Weights of a small transformer language model.
Size: 16 layers, width 128, MLP 512 GELU, vocabulary 2048.
Architecture: LayerNorm before each block, rotary positions.
Training: a variant of Adam for these matrices, 122M tokens, 3730 steps.
Each number is 128 + 32 x the weight over its row's rms, rounded and kept within 0 to 255. Layers, rows and columns count from 0. Numbers have three digits each. The size before them is the row's rms in percent of the matrix's.

# layer 4 MLP up, 512x128, rms 0.0676, rows 428-482, columns 0-127
088:117103116123153145130165158128133074107173199114107123115102106188130089176168097146171148148134149173134098120176176091067128130086129071107172119115071127147122146146114138127079114103154182069131144080093109121085130097100103118052143058091110120117133151122185134126089085138116121046176090141073126136108150096112120189158110157168112185071107138147164117122109132166139103168150
094:102116167138141139163124137142155146167173105100162161109093147129142110101097186124090136167159131161091104096130118209111112134104115134113107158121113134116147143129160144167132081154111209150128167153142165140084138093144119093139134200086060192133168110155089108133124172067104108117244110109164124118124136122099097144198127133152109127130113138126184147102136083079146097099034
097:133083117115162172125139119122126103130155155055151134105114100148159102172129025161112161157119119070080129127144176120081158136058132122095180178102105133103178142165123135153127092104142125081166174164109141107161126225164113118121112110121115120120161161089170166109144146114134120097139090057105120160203145143090150133117131167177138100168079123112137053145113161126148073126124
083:123116151108154148179115123170092154129097157116144125161139132075089146109153108110121183125147161096097147124052107155154192084134139187107179111112127095096092116135186145132190163106099113093079125161176161110081144160127129136143184182035101128088116101112103113163114173112181164073160073069112138139188174138139125151131128103113177139144107116114142100109082088167145144136077
109:127196101145102137116132152108132151191108064109185119075161144105104094109114107119140142111106163140129153095147133045117119109164104083159106090144114128075165099084059171119161125099112120183108077140124141194095082156087139133085104099085163139115180149142162122181100146182104151171039091132127092109142073183111141142162141129157125192098112115117078095139129115139157121112141
098:115100111142127133089123157124085135123156074072144128156117122162097126117188131171125142136157084139108205132121057121141148091146097093112132125145107068167159147000168079134123102133124118133089100110126146077069116125108141083124119182097115122140207193153081134144148119133097156166102162095137114110150077115116157110086168160134161115115115087139185124138101148154106170105110
099:143092133106089098138137107110111183138138114153158124179194145103101136128154184130175133121112078162014185101135152085094119151132165128124085112146197144069127130131103150166114103146181112128119085068145137181149198144132188206110145135065190143077112115092129102138154099119088130109084070159102075125086122117123145132138114102122140106110127155113086098142090120138134133135099
094:131129161119135157068125091155105110165101128179099102080125194098144091137123103030120126116080044152134141112131089119161154131175091085094120104061124150072147061150103124158129113123134167148127130115169167083113164128156049192128098112144143118143174098159115146129126130158137081137145101199142178124166097175153167125106102158122170101155132091131106141145082137082150104173121
111:161111158169113112140141111156161089156129138095139079135107127074114142083098141161138129103108103166108129189117128132113158163137105138099162135089161085102190082100124092189137101030136118132117140112128114112135167166141072202145130214129120123087167124105160076169120132100071109143135103167147068117103095155150187104173155079170162158073117088148154076162085139106163132124129
114:122089210110134127124110161093115093150121143105171134136132139139140069121142090127186136126094144139125072090138154140095126119096110105119172178114151062184102074144098085138165177092132123137171169158163176103102186189112133169112171125074083129138157138115202139126159064157076094168156107130142134153168115125071153160118058080116169121086132142140112126158111094141103147089174
088:174093101173130098158171174184157098159174083124100152098122193089071162135117127197148049085133038143059165107160121100105099154093179108103111134148164091115110146107115134173112158115123194128099127090122104147119114110095117127096121113124141168103179082101136141162171095186139167085149120081119138104109125139081099153090161162149142146155112102101156125164170123133176136161145
111:148183158117071118143133097159121100193066158186089086131129102117113100104138099108139166137168126142177094136171127074060162154147122140091148117117151056139172131096120117118174140145151097129142100106162124182144104150133147168080180166096193158109114183097145085118084117108150134089139155147121148175141125151070145143111105097158112196128110134126111089119138144090120025158077
091:139107091124121131162037110133079161114085110152138089130136187113087129115147165073139065126112155094127085168118142126119181115127076111164111140097166172124183127118119151098221150115120114160152090108105212136132119148152100173134107156140096144144110098151167126116132125143135094091118146144148113112214131137111142075131135142131128080129112061195200134138102093104113169169058
083:128138163152152111164162065198149135107162069118076123068099132076108085147107140106183060129099105154071151097177153137127095138182155176131142121147184100087095137070163140187151077161152156145111128122146151112058102118113092161087134117148154120130164101118070154121173156105121107149144172162143113153088105111192120118114155079144107124113147127110078119203111170116135171139136
130:096086100167094154133141129100144116126069102150122106108123137124140115140146115152176098110154117126118168130121069116083159148159086085198162151110126158061123140053175114121198110057147101125087079189120129152110130162140086137081087127112163135083159125090124115165159130155135110123114150120132073119114148138102132056108172148169126192098116084173152098183136205171094147147080
114:123135122136132188138170077125169126131147128110081082095124126104142091135106132144130117100189116118092100131133154116071091198107078089157175121164165114090134127110115125148182187174133200120165100148132112168182164182178136152108118127126073131114191112106215170103098134122111119044141099129080173114120090115080192072167126125156176126099091095128130111132125118148111109158130
096:153125126102111117191166102111122197073132171138158105102148080091090171130115153121140145166152161159103130111136095156163131152135171097142215145116148159142127149137102120123182120034122137089182072121129156144148084101149163122108132057141143169140160137172168101125135127133081085104143048198164067149126156122122155157176099110104080110167141133142125105121153110107075130091178
101:161132193131137058092160096155125136121145095108118105196074114131090152135101100118122075104073178171094154109169046170119108151125077119140139147129163133114142128085153089119102172164114159154075085098124107119149161098076081135077119121124158140114091096143117144100169056137137092086153085097116155109124111123186187120150147193184150135137094148148172144153147123096136187173113
094:122103068137046089142172166103095139094134141134141054110123124099118097140144122103119115123146145150114123117153180099143153068166131150134141118130091143136160140047154157133143186103090134070199126131146192095092039175134173127143100148114142159127175137122179140154151162171100115146125088107137105138096126124115148148132139149153132058113065106105171107178135125213162070137142
111:180092142104125163116171130161162122102104148123116146111140126110061156105137163107144128113131097082135128149099138033172194158070136143129126140169198108130118110059052086156108173116138135165113142079124134135165167137092139202123102164091112127143133142105144120111127125114173119100124103199173134155080136093124135193129108089115065095153118143171159132134153211091109130079152
108:119065159049148138141070068188182164103169139140094102177075128059152104127113117132145071110090112147097096097122169133097066165135183098107064130146184144102173126097092106162154124099170186120120099090139130140120168140153091191128151086163193101125156092107106142102171120106146105094096131206146108129127117137165143107091113119126150105095106120132157150129114146146162137103107
113:153124113121098106121194156099110124147119132120087139127109172082100075094128130129162122187155207128088129239100110150123151145109136106082139140057191142116150097099155099195169143114152123125166142073132107142141111135129118158130125180093129153132145129154199104153158131097080114132177113155154062097148108183117175105125181155133124088086110095172137055164106131100144148101106
097:149144109135101177118132109104133106132116119141145117157112113136098131158169145122144123160147113127099121103075082150150152123119140095091153168102100025109110105096156125101115071134130102133096116102195085049073104135038170137135132105114066160130167169173137125156133143119097167157107190096109138155159140052176139178138203131197125097088094122130194123103139135135128165131171
102:133149153126083174128143155250174153096055077161120087174124160139128077110082128177134123157135087110099148113132159107100144098155117128132175156104134161132151106095113100176154169098148120169117100115153162108114146164107159084092134105125123116075154108116121159124140124170155063070086152085064095119137128101104122079159121091140090130142154097138099138134119170206057090115124
092:103156115151126147119147068161114180126127060185134074124096119092078202107135108111100155152147106165103127137187140074104171106177116083135088077119129101097162122128126094116154192137162123178149134064137126101079101172144106155161103114131185157193082127109097125164099117125115109118128139134176109101145058170120200145136109168159144131075147161160111105113118117138139131204084
092:082110088141145127188107140125123184149122098090134161134092140147078113155184166105119158181163134134145143139143084097165146133141117130089176114102055126149149146180196173143116103116130150109158160075173128182136190156079136141156146187107078112097177153126113135120130153118084124084122115097145120145145194087135168163095106136168157050131099064112109106080094127092104089080091
098:233108159119120107138131126154116098125190094209166129085098096124119099142057137099122157125098173064095154155153120123158139167136149121110134138092108184161114118113172111125106120161132143120154163083143120101160181094140067117139134076110124083153119097145198122123167083142157199102119122161133092110179155103210161189135172172151124128115105170081102103113144149132145120117154
092:142112108129105114130106163022112049128135079109122128058127105120085124153134143137170151107099152067095140130147105122161092129091146063107115148103112092118125129119144152142172081105184108119162203139165123123109128160133122129115114061142114137132145081085167172189113198145128102081134128105068150116128124110122166101180142147153110146119109207167187075105097100111099131126185
092:124114084068178126161101101101157105108108116139124139135089111154147113127079062143160115087152156132087114116118102104079160120080099146165128100102113156088188125136116126120140125138189146076052113157106128156150161237085160115117096106121158131158178130132148137138155134151148174124168168179098080054152120161046140105137075131148084105149141098144132112141088151112169195154126
097:146084137126101123138126147205148148166094140181093153112152172107146122106101122061144151132119138189113144116137156172150167190222133117097124059109158144136144150107136136130098067124178125106144118140122127096138148050134140152142130166141107138132140219136108108165095148135044150111112111183091053131150072150134154148081189091111137169149125141107108108152110094102100124109078
133:130120146106171152106157106116161092146163153148099131095090135077070115122109145149137103111122175133119116108122135103151125177143121112074130136126137176109111109100078135133117218088087187037159173099148100107082163095108015145130095159085060139117147105110112153163131110166039154150113097186172145127138112160169162132168141134141154172095126111170138124135127152154133105145171
099:096106112104144116149132136122145091153178146063096129178142174037108140125066155122130123144079108108130124096135126121155140138123163127095111128167158210116117083132106117158126176138089107119128150111132179090069129134064078169098121137164075172130120124168168142144137126135153125089100114144136139211083193173122148192142091068116137122185116124203170106128110135099067137153141
103:084076128138101147167187106167092154145114125181099071134141150061085098119126115148116130087131177107136123163170182139134156108126106076143144108129195060175171135093170091153124141098158085108141127120160109112120108137083153129105112104110176121169120167130170140132060110195055109109148158127126110084115142111108151113119160116150148119169095075125208161185140132133153067185105
117:181095141118100101129083166135106119136184065130128078091107138087114110125166083138174113109152089101126107130132095119105155134106152116141076104134117166116110090059182107168137118162068158090095095143206114131127070149070140104084099148091152152187150098152175154100117087204101210174148134153127081129131086152143085119109120149138110092163159121142138093193101116149145168136137
091:122147097143158064078130158168109086112139118194136144074065133122123144144114110191172131107156107120106126145168068130113058094171135106121114112168189177132145138040177101164070140122138134134166128090166141169090124109119102117116098118107155165133106118138142167114127101108143136139075113088108138082145105156095175096083135155202123125181151131176155078145163195121189134133116
097:117123132152150131151139174106141147144119161111086115098080153099107144129129122139158086058160104143104129121093096155030142140111167126164143088079164098102132128101192135134172119100103031125144139085083131195131150110156093137114126027115156123156131122135156132143146162166087163089173125161141154073098139220155188122105182146150095134124173125112121155124154113116164127151086
109:119073176140115074135112177079152162098104144154058106148125141090155078157078157129112097171108129137144131133135079136150135134168127079053151190137086146195131135096103095153107139088154084137154148145076114121096107130156141194150169131114088143130154128086145117168132090112115144069167149087218123196102114148158114092154085091161147158089089149095127117169130104147091084127113
100:162125136124053193187130066091145124104132121096107163112122117151117064159140114214119160104177147103102144124177094134098108142209087142142151131140132142136163098089120081081170149131232058090143162150097182087120157163119132138115102107152086149109130107140120134163109138199115163114090159116093095093147065129105155085144181133129127131169109147125144128133130127163110150125094
098:115164053127140143133150127160147104112117101178162147140106078166129148133104101219119148126120116066084123101146104146145163135131100093165133100080089101158130106095109106107103062073143169125115121145138170095133206085050076127130142124143108164174096130128115158175173160139176134159224110135115122142151087109082134112143136110141178169141117151154158120175118121111187163167176
082:141181159075075180092104098120105133134154154080133068162118089122101102156160155156190134172113158163146107169108090097153159113119105101112156179112107086159125118135131142132209081048147104105131117137156134129103122141035144126089106102152099170122130163124122123182161147132180161126113136131135117149205117033160118147139140137172087094110113132170191120129107144129114180123162
118:120144204111129176166153158158176108133115125169120073152181188139153130115102131167075195198163122146122124093098195132082101164134125108091157166151099155145115098104199125168166085112091138082166130146128160151085095181115146113099121142122101097079097116155187081097120101066109092122142126104111110148092133109161154179063118133208133108115114140128114108094112115169134109145122
081:110123144122061059167170104112189149128160096147129098123136122132132100114223137127161123193139067140152114114081134130123143122098080136103139132166160186107123155151182153119116095103164084134096133160134092177070142098148072158090113054105112131160108213124167144166151128137142120133154129171126086112187114114098135098091105165120072097157178102141133137138193163121162120161159
101:087168121122130071105073137137095111181126129154107132123078174160124144145094093114099058135121125158106105131230166149161128126128043116139156087104148168132182107118111055073129128094124137165132132091136133102139154194155091145152128077114099089122134076122156141160158116139151072092077143191158136101164120131157123122108112172173111097142122059125160138142076128078161100166111
071:191173115107174165089136129109142100146165116149124119095111153127114118150095135100141149157139192161118082131142117144144124131091098132117138067181071068085100126119093183131158124157190102081048156076114133060089152149101119166158115125060158099130153108085139099117126119104126120108165147113067171099101077114126134153167139105149131188128123069077145090133183136137133154158048
098:087101133097223137110161154096102155160128124118126091073134116191104124121175139105215121141083156155135157089115128071063082100133102138096167126102116117085160110118134140101122126100094173121166106153102106136153113128168161066082127154062091118064167193146126121111153146115136133157070131123183087175154151143144151145126112103127193179066118111109141143126095122189133097141116
108:110159141146186171103115089148159143138143137143106103090117124093159083101092163128149080123105128156089120154160146087150158106148159096121123127119177059097169128065156158162081234120089074133137126174156140099127100150174105168122109151065135137161118136107096126092097132175123144109147110126126121095134096183138133124168100122102132096079103136157073037144137187159137056144076
104:064122177128162128178118144128092116094140107049151194120079140134132111159172111201158125149099133069144109149183116119136080095136142081130158150156137156168137103105118134137137132126153113083163112095140134117125172161067129131162116108146057106132161120077133147158081138089082117098120149130125123096149102030145167120169126147169155104119138167162212106117117125042132109129075
062:162148118114107185155177151125158080125134154135089138163130147115139181130186145134084111094137106208068157165153051104134152115137146083095109132132118077095143035099118094141099167132097217117103086157067068117104086135110129095127121137085153181144154152135090129118129116122105154139187080098150083140111105115081114094162088110168158134119085137140151165133149078093097140143127
089:098147125117114163106104162081138135171164110154097157161074111157088127142111201151158150154127155172113141122090125123131117186069117125046152089125091060128136186169088178138184158116152142046149131135094134119151095120106127155116124162075153125099200087117151130150090139096052134129121108164061154064128107072081108142172163129132110177129104109095130104125130110147117121164145
092:158105137073138072106131167068158147146102119152122143082070125095123115150104135135127075073121105116108105181165122174169098115167138116134193143139070170128154165134141087142142142110092188119125123141148155112134116132134064159132104110123076147110118061114172151139222143098129144172087107040108172086069124116172139125146137153169157136069087114130135120165160094107107186138161
102:149106120116133040112129148135133110124103125129114076115144113106116096121083133132128095162128153116146145126104105128149117155142087099059172206149066148121096132148109098104131170081189116118139150089147143123115168083135149165135121105052136216177196109127162121125067089081104184121129194089154114171112131131148147146128169156208086152149151136096117096084138142092136078077134
117:105119133138160138126113139108147104128158172137171144155127128139193143115191124064113168120089074133090149161118133144146118165138116157151164162052066157111123109111154127104116145112082135069133124123101132160118126111148040119145133044145171156138155130079125116136128127131094184120046078179117099117112142140111132142191136138151227155157105140113120058197132105087153138084108
109:137105065163086204120176144068120107157087135127169125113140112132124129142166082162168121091118112085127076155152066145136119138112122117119172133068093047142196107039117081130152172084167120154094155155138187139152158120153134112147114156128091125085135140094107124159149148136087120044120160122091138198113090114059123131177162155126141155129113113135158121132086092147126117109159
102:150151144106148094104145141155066117200172127131124120140159103116105155110050164143111121088133101175145045158134153127085123155093097117133145112129082153118103124098138123098156106096138110122114109122146064130149156147081160146131143150120184110192155112198105118104101151141152193050131147120133096111129185147149168149204121140140079130129152072146213067114117134155086130092076
080:100122110047106146213118138119164129087113080140080074156142162098121194123144186146091166116105140116086085130098089159138099088142105159136106120103148167121159128125150165190114126096115159173131160080070111112131187124158112130146141165159157122093153137148062119127109154143112129171189108143126183169081111173101139088101157068203147124134095132152151115095087092147101098163159
# layer 4 MLP down (transposed), 512x128, rms 0.043, rows 428-481, columns 0-127
096:147117163130094083122110111152167198170081077147101123142152204040133161048079137069124099112140148092107120106114112188134093166142118151145075107138174145095126081095156108116163119141121077168078127136189175148136104131135158137150096186178150168131117149128099117152141137100112134183089185137173118128096120157144137069103141098085148096176127127117117121190169131114123113095131
094:143135100123110142095106155092132117113134184157119093164127122117081130129168099182148143106080119107142118164100122063167113119122167123124169084133164113120127081117106119108090192117159064102162116117116103076128114188051134167092113064135212114147091154100163204140130113142154153151044117120109122138129142149169170146088127162145166115126124091135080121151107185172137141134219
103:110188148105100096142096157100119139121088104207149132183123162164129137087140220064123092114133156180168124113118107159153115125175102110118099107152131126118070118108116100113147132136139113163076073109109117119087139075092107115144144136136191144124117149182075114178129094168118115136120193189136129115037112108170120117140090089106152127108146120143193162155137042155104159140153
078:144131113130117126111157121089151077137164090130110076127125131155149122114100165122130097087125130157180115119173169085098093153119102068166083130134114153140172184113061091105074131185104118140203124121112090150168130103110143133121100080220166156181159130149139124140127119107098092154130153169148117099038123098125136122103129148176051117107127156181124174114182193098110084162152
093:108109148113168107147151092139093121082152154145109133167083073134119073131155163148109153157108092131082116099103105157140128165140097131127155174105130120103153163112168043143107100110200122072126131124138114089131167148111086146153126163128080104156060089132194169093173077120163154125172216185140115162090088080146145169113143132158083132135155096158194130137099169156120183100130
095:126156163112128094205144093143167133124136165141097140091142130081146146085071147093170087139066182116120068142138165123123097140115122172143120107089139157093116130232091188177149152134116182108123172124093100174192145103119120165102132049123135132107097056104126142119130148143165104059177096132107104140120153161150126117146091125135082144172109120120090154148166112098181107167133
093:124121108164120141135127147121119085085148069082169142130107075156185083078091151111109178130166161101243101103100119151119124097121157160134169144097121119184127141115136130073103123109117138144182173205100086088114096131082102078150120151153110132150142122154169065125132113173168124157148159153155189156118069139096109108114165149136115125122181099120176184095137137125097065097131
075:177075063158153093181140171101143133063123107100150169133102139119114125030125149200188130113137193109139138126135112142109133134074160156135108161191133127186161209091151111136138140113085110116091133102080132189143107129125184079128130114092119120120091140130157148136101112071138148123144119080136088129121135089113086128160181115156106176163096132112140107057160150171149106090115
103:137122141124131109134168126155145108144121091096103077149093158087113135000126137170164117120097126144114104194117141145130136180145109113081140132116170141102147084091109076168154116080118140136119144114118110133128144183135088169142119197133113159144171111110156021166135157092090124115146102164151073136124108193169185137136121114165140165086114087147153086146088156131158110152124
092:143102046117109141098134103143117188121141133156068135090156103123158149037164140081088107113120099148167157172088140097128115136133143141119091099135098191055175166128141157125154077102108113096105123115065141143133087065141163106130085152187179151148125119155099116148108144118155177119107116132093123142117134194172120085129127186134081170172128117156130121116165197188155093163103
085:114138152102133134108103086065118122140091154114129075132178069112174111006113161095122207174118172108195139144111144157186127071177117163107134104109093186168159152134133134116136105132161073142159153143113119152132171162140145125139102126135111092175078144154077101150085173069054140145128141106120130126137115126163192131169135120125112127088137114155094097095104139131081123103106
097:135077109147120139122102139142144125107189074088088137152106164142099139071110152151081088153134086134052180153158139138149089101098129110162079122145119160129102061162155150212112118095104160119099103127137153066127168122169149162124091096138056074159146131163119117155150138153140134165126088148112117153097086100138153136183082130085148098143118182164122141101100116170213185131177
095:131138161145145131074173112141139099093168135132134146127150111161164116164082122151096162122124123145109147102083120135121086121133187109109136106157094110090081095133161065143065136143141156125097149142192031119102134106129196082139106089148196128118158115115097126153105155141112160191128099123118124120065138153158090162148156057150136150123135190081049094134169162149157065075160
087:129125075097125143090101199085117129169103170144192137179143126169136145061150117165097158144136164093157121160085129128133165120079102067107121122144072163165175107182122158042111183098097113085155128134109116149173170142137179095138119122123083092120100136152167126128111101141131149153099063065126140126151149128093146131120097174107157165133110122127170149081100067119125042147153
132:133122191101118120179146080123119149149161088139059074138047096091141151170172168197108114152107111063128108144150181160181134151165124133051149116104193138139139130153092115148072126074129124103087176090143119066138164103135144142117089134118092156170109085093163155110129177141144129110119139160152086143121066173149128135099124145143092129153122079188148118120101104145123176173113
114:137160177130122082116098139173123140107089162140138144149122138112095140086180154162158112156092124135143156108079152184179142080162142141110062123088148155113096108119188131149094113090135101162055142087117129134071134126044088133157161127111170141146078142102048102115145108096171133177105147158183095185160174131191095117086069155069139133113141158164152119144153106161133140157108
108:121143119166139132081113159156123063178145111136092138110134169157172116106130145153115102092112101089176122149134151115110164127114108174120054078144119066140148100113144156138078127212150142165053226112154106096120156159112088133147104180092132093140062130068090159114136143109157179160128180113128201109154112148133091130080183127156168140114128099114095168127088152156148117136096
103:139138088141105152162093153115171131150165105161112144089163130099169108106136130153165151160123129056095129181090222064135133156128195121121122120139076159101121100143108167169176115076151114071152191137133172131101107141150145136153145138140100091108180163133104073185093162120072165192128155125131060129092108104123078131107126070113147146119166101091095092094117126148109061129123
106:141164181095191158105127142155127131156079108129101158117143171186132155076113102105169115140115138131131115157089104185087097172119154110125119151081180089147105107176118096148120089153205109143074129180094053124108202147110065146137138089130142126112109125134103117085116109058147134112146161172136165120151146185121094104104108093113092188117171154123135135105105094058134196140165
119:079150121152121133113117132096145136205128060133166123151134145163161119113145104165116107118096124172095129109153088155094098072175147152105154117065067148168134143143203133172141151131141169065132097162151146092090151086156114085109186141084167125090118119158096157115141170165072144177122145055102126105179096163140139077131183135149147118068138153085112129149072075169118135149106
119:124185118168152114124162191070099097126111113118177164067157131174136110150138175118143179147149163099138122177144078127139184117129091140140159152087098126126115109201171152097094132116085087153116130137120119107161060103097162097181109136060095072125113170176079133146047126152100167174146131081145136145120105117110084117180171149156123145177150143100102073092116081112106105136127
100:168121175103098126132166140143117117149126107116100101164129150111110131000120132193179098160106139137103136190117138117125122145147094101093122115101183143129144098080130104149144124082106121126141163092138126141110141136128129163110140177109144172154151130109174025149162153094090115062152130145139121122136126139126175125181141136172108122079096106140144082178086181138109150161109
105:098094106140152084132092166142124166118137137076106151095175120126156163069087112151123139103125136118178163110163119102107073116142095174174100074127138213153180175131127108159113188118113125161161177109045189181169155146192096104128129122099156115101118104046115109111123152140159108099157085163152112093107107170092128075133098126070130149140159123113073135137160159157134095113088
110:135110092142145113080107107062082114176179174096139152154115111124123176118148121080071113126102149134150127160120127160124105106059146087132073087111123099109111156126139112090135161158112114085118162136104113147142107122107093197158182115139191143157094153135114082050106149083124167204152090155150160166156128151087138142111099163130145143145095201151165131140133135021172152161127
084:154082161114135142159109195160083099141141177107080182141123140138159014176079177144172117097135172112141137108073140175178078118067136169140138192128131153122103153161115159137081064112098128072074121170112169136140137084112151105085131109129085130063157145153160173108170111171132156140125105111086120146118156117131105097103139133103148123149113095114183121149121152090129134101166
112:187160135111108127082118091114125065121116166167082124137134100134142159093098111163132102055098138109104109111076170178072092131133125116211098122169183149131124104081061102128128169136134119140109121164085090095120057112167136103112087083147185142171107094121147139146139148142216138135143132168117138095081074155134077152141139142081106197144144177123145135149161140134166171154146
099:084164076100107111096123161116129122131068172087096161180120165143129139081197123152134118153142087167151115112101198118108112101148110105182135147160148109084154142152150147181116116068140150136103129220136122127116086172105231149100139171156090117161135120117108085136143162071096067151114125100148103133093124186078129067121073092105116130126145111192155141138129111116158161148109
095:116153143171113131122102089193157162108089158130119122143111147130166136013112116088088093174128059160135139163105163162092156168140113173165166103114151173115129073100104091136060118107105132153125097110084156179154197112116103125159123177128137128145169139118099081107175083111121144156136126162140112151097096141167115106100142088078145115148140044098089190174155162131152123108107
087:087146150138103103120134153140097156170151112087147106163165133130098104126194168094127146147153086141177177137158114172195064144191144128079124170124135081147094142081165122170127112109057093179175137098128117124133111073197104103157149145142114130132097137123095138143090133089109091098064102094149133194120068101164097116086188145155165129123065147118146137120143111146096052149114
101:086164118098115124129120126029111123088141117100144130153099078171133148142160147186169080132108131064167096157128147080064132085069116153173120158107115096135136087185097113125159154106123138166126140134148138179122149182112127069147100072149155129129116089116116189098152104090214127180093141078165179123124146117140121110177086155148162101119124076098127146087146141118153172180146
121:165118122190135088088100105135141161164119081094096108160131159154118100020117079112145088138105111113131122139133084105120095143095143109191115137081158148117185068101142095164213125130111099095113134072179149169185122082154142139103182119049104103111163125122215072162135156127149140079133144151152122136110094148159136124155123107111125131128155092159151151145124180123149118169090
106:127135149167125144092126169131113163158097128163127127096118136186143079000152127120140118119119113110146143168139170121148092113133117158128141131090131110147145178135136136114141089112118163136078076177136140141175123110142148095165185098055205110096197092092115095105083130166113127167168158126132115057175098049115117116123148186141141156064128102091115095156132134156178104137122
103:146155135112140123094123125095167103119119099088130165124121122189180126054157130112147126128102070137129130100107076087135111133137145179104080142133113175094124145173113148161168105136098165134078111143103150145143159152209095163098121159162137142137147098116054096126185153044187132139158099126088102167162137174139128147090097133118116159102135189121073103067095144099106221088148
119:088184048103149159192162083147166120126110176099126168161149117111105104078095138099084145169115124142111116155099150183114130138183077127102163157118150121152129136129086114141122132122169074132173161113055152132080170123208109137185125139171126109096119123101114117144143190045152074050147122120110149114111165104121168128170142131128140156149106092137109119073141156082096080128138
098:112115159136119174211141101098126139137131132082072104147155134141148127068135142081111094124126172113136150131103213104159175178084068110097123131059062120124110154146102143116209107139121154108119122160137110115185148145124175153128137172145118068131186144128091104190102142159114093106164146193117059154117156140149090139199150088097143157109109114100093135137102077133086110129156
088:139100115061128115149140072117106139131157075162133170142159091154122043112110166088134157207111140089109184140215150137213113146142100146110100178147146146164140148150121137141108083112157169125107095153182133071136108121093153099121132185135103163091135109081086105120122133082176098151119139099149116133131100044109100122196080154121163140139068129142178119146095136126105132106120
135:144182079124149196132145095131108118133179151063137159104116105135131149114144140084130162115191135125094141099129141097099125131089116162222108127146156077080111129179170157101108099206089180135104139142145156134150151133122131059108122096144199096116141118169105131086127169147120134165106079171051133048148141077093136142094165125074120091149138116158124126088127134110157191123136
097:132127131104140114069126189173123113192126144115155086124086151159171167090172133124119093145075070159143138175105117092122128133091157133116168129077137072150127158116144142159103159068020196154099114158121086172177169071117148125138133150053144113129140120121098126117136125089152091083185093142135172176152166144154109126138053128149109103076146132138134137104125113139175093156151
092:122122222147090141150089143105095141156154158087074099146121178103133114073174131117129120157111139179128132167118132115126118122162154223111128150129139181111135161126129134172119169161108115115100124124098094182143082144208178086121124159124122082074150118163170111108079101128072102112091190144119134115152189112190126124134121180099077092068137080081118155093139150155111100110105
081:125072087173169081170157111152140111104144100152129153091149148136141167071120106150111132083157104086126149050157173153111097166116125140168135065127144167085172133098107102104046165211134156141097146118123167120139136130176081137175141149067151094132134084143162123137080146119086115137172139133154161101050107201077144115121140109096143156097157128096086152106185144145123095141121
097:158159125096124085164140082119101144113156100174110136087117126090107167031071087122147035071124220132162125157150141105126215148135100180134120135127152090092133105067088134091080139109156122083101111118117158110145182106102087115177107090082145136135186186110122139131158110104171134105164146162166113142121141098135070144131145118146146132131104123142181165165141161098138139130121
074:118145146111172175096120143172067078158106124102112142127131096110124163146049100115113148084104176099109132138180135153130135134166128113170150113078066105146136115109109075120164170153086183095177123083128177078208081187124158079158128206175147154110169102126109087110113133135131139141125136100134160133067150132171149150164147114148180196088083136101096144123096107125112149088113
107:160096119133143126178095120117174113025132081092080123135191129142136121125129124121153163162154153083127166089086087095077114153153189118121123159184141068065088121139144182160129135143108136102143110153111139160090101075120194128143144133096139139121152210133113104126105132093081147145145112085088125157105139132136164123153156092101152221134090206105153129073136104142120117117088
069:104062149129111112170108116135125186118113125125134128156122118117128102088169113177165118089125058095117144133094119094109119103154181082137128177080203178135137128148145081135082160071093145169213066160136131195162085103145136081100116092196131139096108148184130129125118115160142120162128120154180099144155153141128126094073135179132117052103151157164122193126101122112113120127179
107:183160141156005121144089109177113097063114117134110131170142150076125138113087126133061083148126135105066117173097138162146168151125128108150100143125116142129118157154106087150142122151145092119119197126155162078143141130040095189124112117177184160169087097117166151138140120138131080122178122156072142092127106122139108140149137145112082063156142120172158103119168151083139171114131
096:156117076125096088161156114152130106104147108099132158131135093072097109087132133125130166104201130122158133099053127135117087157121085126121120187113108164170098185149132063147195086194136145086125176092125157108143164143083158093095116112138152130064137135123110113198171094133113109115103139120150112129091183084071126105100141167132146185137140110132218149151138064121115159128186
119:153142124186135122103129102162157160114127154184124026147160152114100191084092138071118104090143124186105157138050132129129146187133088192121152133117138144080132098120149110162130181132100136166047154141103105094119071122163121081099107136117153171107085145167104098120182134169159157123114119130114150154092135172130086132096114063093119144132155105130073171154141156186134129124176
062:131087122130112075111124106083124186151112085109146132097154123153103113063059101146164126149106134081160112081075189135112119109099125159136164129075139179145135215150141185111166090137154030133152178085181177135143162096095111163108150167165118063108117104156152151156143152099094115094090167176094129118178132124156155143105158142124103110127142132105123073158112165165166126128115
095:171084145135150108145123067125141118092092130127128106103165142103176158105161086100139130147174099091128116116160145142142131067164179128166104145126204181106116054043182098125084091137114086204118112122138141136093131116133111107116085075153146164142066143140109110116118134150221103102125128114193119166124159162186116109068129147167121056128144139159170156129153146131139149098111
092:091168118148105167147093081182108095103133138118088148164158132159134127057119114128097165219138136116130171055112107084103147152113129151120076117097163128135128065131142178109099132133157099148088122117095087125118168146111178084136195121130183083146165174117104080127069152163125119101155133185145100181166105085068114085128150124069107111137199149145132132087092163141148108131155
121:138213130120150200122141120097134106118144147128167180125109138101140118142170131121113145137140122103116106145159131119092113109140153140185086059103158124132170080077151144159126098190048144129104131162093096183125079182117131098135129132158127042062091143138089135147167154181141103140157030155102146097161109152107133117128116089061153121089109079163159151165117097143121151164149
095:136137122123070128070095117188124156135099092123118118103110137163080079092109125168182102130107160139198125124115119115134079112135117056116116162163214092191113163105082157176149159122164163204134090145142159124071096153104130173112092157175106144094130126167148119161077153080138089121157145096115142102175094168104151119086116129188068136099160097121134135119135130120109185145169
109:144141162106119089170064128202096126139140124133042104139115169186128131087106167103087079146077129155129179096117197113118161135124103154130096097112125166120116126177116182143096140181063170104049089152119117130152121131082147090090132133121130115181114107150119092110131121175136109202180073108174106131120170114127138122072099148153124113106106161103125176174128167110130155187124
095:109112095109152153142117131122168160059123096118152117136139169143143091105211075147127130128135127108124156072137097146188122103156168169139108110104206129086184127156111121135107124160094141123130118137150207139083089118160097119115130096127072146066108153055124167175153096174125065189112112153105193156091101116065086110080150138132141102134122164119081157190123140157123119151175